Part of a small language model's weights: biases on query, key and value.
Each number is 500 + 25 x the weight over the matrix's rms, rounded and kept within 0 to 999. Layers, rows and columns count from 0. Numbers have three digits each.

# layer 10 MLP up, 320x128, rms 0.18, rows 218-319, columns 64-127
520482481496509540508480511528480470467515486534497547507513526508507533469500518471509519514521463529485458460505474479461537496463469542490494504531552520490518499517512483538503520497439489
459499553497482487519452498484483482486492494507541546531456517522505538518533522498535465526472506501511493493461508499517466436504519508518534530501502545529537494455509529503460519513492511
483533487508495564498509491494506527516507524510483497466534456512514522478523502492490476484521574480458476528537496525460518490498499470497547480495506533494465462499493490473444505501557517
450502503487512494529509511521460492512517502501477502482473407508480518447494501517477485496500485499471506498501518470486487503491465510497485439525498514485491474490487472513517482475513496
495476450515508507551536515516494509538464544462481440524476501568488498518533492463526478500466541489479455501480470466528478495486476529484441494465513506507467473496518477514497500526484473
484527494478524521482488514443471511457492503477493489485470506518439498502474507472470546471503501517501544448520479549509508510522498544515472502483539480515540480513504498491522486494490559
472501464517457471548490489487521510500494501512458515494509483526560473487509540491489503500497516495530509468500483481501502487493533508490521534485505546476448523512495525559514531539530486
507502467485511499500471550459517455473505490495464472510558467557442505478477505485505479505471513516489521498487494510516498495515519515488510473466498487507537468501505481538497538491500493
536536524529471502516494531483543528500496523478489501491485480481492468491468468509530531494489472498486501510506467487524492533496496501475545531507505523506488496533477518455462532527503525
504504491483508492498470511520481519493540523444498490486513478499518473506497517504510494478486512489471469469514479485461472504493500515515526530466524462534500523498432465519535438474504506
514523494523476441507513504485490513527488512498496478496477481483518513524533517480500502513473516472510508448559537505535546496441520535470481525522497483511474527488500497525540481503526542
524486499497484481473477498523512510494499526488493449489487531460495537459547479498529494519491484509453508500509482508541471485507527472519507497454476479501556446518491494518461477468541471
525520536480485485514515469516513504533414505508550539537512479474423493495471540556483490474516453511527481534488515520520519514478492521518484496516466508469507469507517484505520520526512498
526506489499520478489510496520526509530470499454505490474524486456480512517514515484509495468518509514484520532501467519454503525493492491525490453502493530497496489469465459461502463484514469
449473539533519507568538431519547535501524508519468553491498518500520512496502530493485508476496481468522476498536449502506508506508506533495531512470512532523515531451475531499501489497531513
491489501544527494510483486523465477540536471519473484487521504497502547438497476529515544500480476532466491523525491517518559497504528488482492516490523465476462507485468527498501450525521500
531528512518474497486550455522505453521542459510496490464484524473488513489472503502473506525533483482499501482462501514485484512507526498549532492517491457500488525486446518508491524510465492
469517463514492485460475528508509517506456537495501493494496518499485516482524486472523513486481520509505523562467467509515491477494532514494497510487557494489448456480542511493456540528491494
481509468483498437497480507499459442523485507488533519450536507478502477512496464491519489496499454523501496482477523484525512487491507541490530493483486512534485507501514530508455512507503551
466450496507537508477549486441506497511560484456492489487465505513500479483482463511478500510497530502497523487498469505486499501466482457511508510514520478479502502518530511457476506519536587
483497519476516515505496518500504484500485475516529479509496496489446488524475534519501544507466483527524527461499510497491525493500475484501514509497477543567488520527504493514509511523503489
474510477447502482518475515533471470541494509534479518490512477500509479446485506513559551512513441489522475523516458511525494496506458488496548469469528522515518475507484530473473540492549520
496465504502539497504512504459496512462522545479455493482508497477477491496513495552484519555495519508482510486493522530506483517513543539494502473504471520515501484505523508514457496480521491
522511513513554500511462481537520483475463499493469515466513442541504510471530521494489487502480544476470485518503530446487523513488490501475480522482491518509506459477478482503486477473502485
491525505532501456518500524487509501490561468510472525476502486516498481485469525473474480520490529531494507548517527519507481502481518536490517461514513535460507503519501465504478453523540473
528519523476498488511494488532517514476473475471541530500485485497519533542510476496533449479513513448467479470511481486511477554494450461483484529496532523500456457478448446508445504483528472
551517515527532486509492518530536513528464536484539467469508487509479505523494501483506514464521486508492460540493500457490517528515498475507514500529480495533494487532509488549481507497519483
521477489516477503537511475489481519491512511483502530460473533503494476494491497542508509464492507458508509529502517493501484534543541490460489519477488522503497515489506537501494542503496540
489474485503486492483497500490477518520467502501483488506489484487475469484489501499504525535516482506468486554498507455489522468508514505479531487486474471522491499469483462464504524464512483
502539498502488527530487500502512480446515502501522489498508484462531528490498449512449507486451469486490465450489512498511488472507515525498475482507528503493490493549479539544461502514523487
524481500489534490489433474494539487485505489453524499490511510459513498515528540426461536469479501474498515496493476529524465522496507449487482540489507500484505490518525527472492483524485513
466497506520477483498501514498504527531491463495508501497505467530536511507543453452464449517496479470535462523492459523476481504521500498491481472490504514540479521480477531508482493484490477
537517479455490518530484512513504506483493512513428488509514484486481485514450534470507506484496538505500508435487551488500532537498522552491503512512500489491500486489494493501473483517470509
500477455504481506482520476524508487404473507469528481535548481534524493490514469516514505500488494453521495462473515476470530480544478518499495512445482468486467489518494481516523480484462485
555493474468463499519470490508449502480545512515516513514496497474509540504499488507517497468494496529552519500494532489509470492519553520526473485496470504515540517476509537490492489511494514
479495488539468528486507481525487522501515473466508505524494520492504470487494463481464494522487487512504471557487480494508533526462443495533528472473558451505521466498528537453487520550522523
457488531501479493465483510474511511501521469491538520490485512493398458485500492512455474506506494519525521492477533498510474491528491497501500508488510500471506500496522479495480476547496528
494472466514490494518470477486476487496508449522470492523510478493485482467501516532478531557481496506509479500535518550463497488481496490519527511481468504496470496538471498490461530474489497
504542490526524526502500509482516488522493454514517468526469498449494504492478495476534520528495466474524507477489491524485518482540534499489512517505548490492495515429471548533467485510519626
518467490460459513523483477539511475484514529536495502546516514528479457469506499488520489486494472526474543470509516524513452520473463492503472497493477501506533506522450471488490501520562515
489504487528490504483526493497490475502522515431490476494497478520483484504448457482494461564453494538509520526503522476485554520483469463484517493569486475497508519465521506531515479507481491
506489502481492506498502509467513493470485525527549527497468508491490493500566525456483470467492484543570510564491502494526497479531496515493533534497493455508503545527525523492495530475471486
539522522503499502497502509475460497472514530513499478527500488499524497517557474536540530536536467499473481515505529499489532466528518532541569518498504508514418514515470493473517492495501472
499516503471506497433504493499481483484520494503505502452526486514485469474535483517455515513427467450480508505534502514501488521511439459480493488511500504487509512481523526504463519516474525
530469469514486447509529461505504461514518500480486492482482480510450461507489500519483482457482474494513465518513486502502499529482507473459525490512511480503457482518496491495515496477527495
516538499510480486462486514474533534550531502431504488517502520524520516523454500483505518528476481493506493562495502504480519504518486490501502538490494483487506464563516491506453488515504496
522523504512529485480478547515488516522512459502498528497499550550550579527530528493506505479453487489526480492549492490497513484496509503456516502496532501521540524496511503490542533486476509
492503517512526503534485505519453481508455516502501509524495487520517510481531490498539523546480477459518481472505493522517478523524498482495504517493464532534534519470512503524476548534474513
521490494481533501457485526506514512480489479492473555525466511502514524476499476470544487446490507493486519526399485485533519525501518514571464472522541498458535521510537540515525454528503521
452485497551528526471544476566529431501510506550487513481482481492459528449507531505515519453524483490456501486521512461482527490520476524517530513478541515541492531503489505506476527491513470
523511501481509520492492487534539493495509511503516493521453509480499504491556489479528511516493524463516495464532462515485496518485567481501497518474491458518492507464499469499502530508497507
524505531561476554547498518501478466532524505481484491501504482494500526505501480509482458486492469529513489493474473478516480554534546530463511450492525471533503485504468520475490466523510502
511493470481414497501513457487500534485502539475461497493490462510521490552518513528503505506506468437554494454491488504477519503533484499465457505501509576498533540473496495493502486526481518
491465472515550516490485503529529456513512474481530475506440492435489548477488473476490486525492511466503567496456461512533534518506475472477513505496515508515497455540506501561465519466457463
471483498541548524461538485527482508487497484456497474525544473557479501477435509555518471534517520509437508519498493485504490493510479469476493503494507498482506481494470511511477420513475492
468533489488509518510541517480524486461531478496501529470507442511523473508508495503492505519497517476514563506503470477530481512547522480525509525511526544555479502500508525542567534480531527
513505506504500484505482481448492489472516419475521526483490527570516496474511513494530507496462523517540514487463524531511575481485525552477484512513531461519570521506502497515473507476525507
479502537475483502502509511497495505531512493485461526474556497496512527526500508540532512477531523478495537505504525527517536427446504493480483555496474476506471494498465526534561469495512469
521502519535432498476474501509497514535484525514489492505502490538464441484514501549523492459516464502500505499525479492478539514526499528522511476511567513504487524496467476528530484533486513
455531508516502513553496483491490505506458483427525480496485497485447498528518480470461534492511490492485514487494546469455510460485500509494491444512499507495505508485489535499485478494507495
511529526500471523486483494485569527524497562480499489493511505503545531513457479516498467526494463526499476517569494490525499457513487492513500500494488514505521489471544456499485551487489439
494521521450516496483517525526489541484525506513524555520527499506502461542576519504491536464503502531499527507493485480509518536474454528462545471505477473499468430501479485528451509558537465
510531508490485488522505538464500524535491499525467524549483494517461517459471481468511493472482479486483468472471505493487523522533531499482478500514520486503498496521492467496566501490486488
509482524471476471505448514511493510522569513478518487517500479513456464517493511569530504517493473493505529505512533489452534485495484510513492497515520499477530518493465465493512513449494490
500485555556518477524496524490495483534505457493507479481492530509484539489500530494486503495534529493484515492496488595510493503433548552493516540494436509474538513460498483541486522519481534
516500467495501532482512485509505512499473466487497541562505521504474489515523444497530497517476517512533481511501487523507506522494514498532474518484484468464479512497497504460541505457479481
546478480539468495516505463491528474480494533489491499493473454484449466489480529481496472517509492487526511486449492494530492493516493497495530537454521513531528477476522549480501498472496478
481514476480533449518498484473489486452472468546480514473505525505518502489508485480461495490474528500512488488476538505467509501470460452520538490484507504536513475510459540444513480455501517
453482527499466493526435539550466495498469496521529503488528486496469491514505538471470489526485495489476506548515519481491532522490464500524518479489474500542524470468467527537499515554470494
437501464491549488479518527467499509475470508494520476493493460533513482538537465544528498509507498478497493481519495513513511502492520538506481520466488490529480548485503505518481456472520480
491519513496435486507489530505492477440517481484488496503436511510532510560537494509490486480504488434496455476519500525477476501499512538483464500467466503489519465479501503533535467508480537
466507503484489520491462513485481486517527518539486475514487502523505512515494490509534470504507513544512495489484518516499471532539500505476480476494524454511450512498542520533515490497501513
540525511508584519492500504554487485501516493537533498463529496499523492527477463502541512530516482547484507497469495492515474471454536480471490498496481493558495527526457493521523481502529445
484485490450466504548489510542530519482513454501503500551449468532541492519484471499524461510474460492484555515459481510486515509530463518523489515478523564512510513501516496527477550538527485
495533524535506510474511523551502498539492480514478525478499495469514492443506472551472467510529492492466487482458461483512515488507451509523496523505494507514511463493461507505503531480471519
539500532457467501499485520453511469493512471475469500501501498532507472511488485484513526470461419518505518477516498511553504510522486455444491508488508478494519539484491515464462455474539501
501556499493484525503525528515490503487492496514512479521506538502511482501534519462541510472467471490489476473516502515505536494505491505501469466550502477566541510518519532514518529487521491
474513549486488477495494565480473557524515461498515531494509490481487494496488475462506520514453528513497459463522487480505453543533509532495504474563522563501512513537503540422499488510512510
514497511487510511510476508459460464495499492508493486519504560468488508523491552477421532510485517555486494484497497526527475530501467495458514542500516549512524509483498476560510462508490462
478485541510466475500499467527516534511529503502498515470479475530526473537538491532506511503486510495515494496515488539528529530485503482497504505504523529503500477474455476498500492482522507
488481519461455505500500514476514497466502474506489505521498499540515461497514482465511495509466518530477506508523474527487496533485470474508493517506501467528491509461464509491481507513485512
513482472481481477511498493542461520506528477465516490516491489474494503532493477509482506476508518480522483492501481553513490453504555515504512530512513521459465471497474511452474494533526497
493481470500514473514496488545488495479536541500534486478499550494530515537484552495534472508468510478506483468466446488480501518477506510511496495490504514507510502513522464523487478542495556
497509476549494497515487508480544517497546495480529523442474525511501473457464505494467525464476518482485529499463477468509499554520456503471481554528506488437524531469504512540509472516516496
487521521534474522521541507514514551480492515483454455518410509493484505502494481521498459538539529467474478521528503487521468468497506481528443476530519535476476495505494508517499517538530511
485484497538510507505491498483493476507488500505504472522467497489454483524540505502522479514492469505483488463498510525512508465533485505497483498494486491544516495421522481516534520504499473
487550548505475515508549518502491496488440518525505514528511491480516501451520524494499521506537531479477511478486531556518501512480499472489486511501504494505542515500480545480473486511483497
497527501510501486481504564521541456526488454469499486489488511502502497500494510482512434496526437498536504491503524559511540474495513487506457494476495479487539530465566509495510523504526476
528460549491486481518521465498446493463513495514482492481489511489507516513511528514506487445487518496501534510493504495513512521533510550498494453547463538523476525508497529503479485484517479
513540530492491502511499466473503566457484512544522522483492515504523562483508465474502517498475459449500484479556493493470489536474532476481478502503508511508499540507525492515537495516520480
511501500527466501512527474466469496474502512544490580545446526508526532474506526500519482518431477490479468494467513473526518511492472490498514508500516495484470456476491509479564508520504482
504522474518506501485446474564492517493488509521514490499443495496475543527464483427531479492495476449483499483500483512526461522496490473500467472460493460498486469509491524519465523516483482
514441532456490490479509519521498555493547515457471493464488499518481480500471541509547524479464510533533526485488514483496509475492457506522533494507507536495506519536478484508509501475537518
537475491488503515491502477494539495472541496496519535490464479520501514559491547514485490465465511477495481496528538529555525524493490495448544448452484511516469485495505491465509527478514496
532519489457493494489474489500496500479495487461525513485507478524519521583532511487513475518503546500548513457488499464469464460482513460498508502567494527486526504530492495513488526499521530
486496475439469498520521502492525471505533492499517492485502491520536498494498494529490460472515468472507446489531472512488466449481529498488519519536508528549509462520442483491449479463461528
483465512513470498503517473469517441526534452501476510442491495487480460491485513485550464481501465511439541544492494524512563529510523525513510480510497492487531530469485531491496498477476517
450516518503479490484526501463521473512510439539498527507529494436514502469526485488510541460493494463522488476515480431480502493512471506472542473460529484487501468452492489494520519559497491
445543521511489483529489521483538521519487516512482501475458520479500475484518477501482504507538518536460528513500471492485505483517496517481538498505519526492540497535470496491499512529489536
468529471511514483482455497490525501508529506506487518479528504503492511515501495551508492497565490482524452509495526472487468483521495479536502536519540508543496504520513509520502519451531524
497478492537490504456515507546502510506463466477498468511520513499456517529536533495520511464468467501504522489488489476476509477463474479510516553475500564454480519517469504516512496471513498
573513536524525505521496519522515525506433488507484469484520534532475468527484480497506523499486449533515452485517503515497476495464480442490476481510438518542514513488550475502496506534517474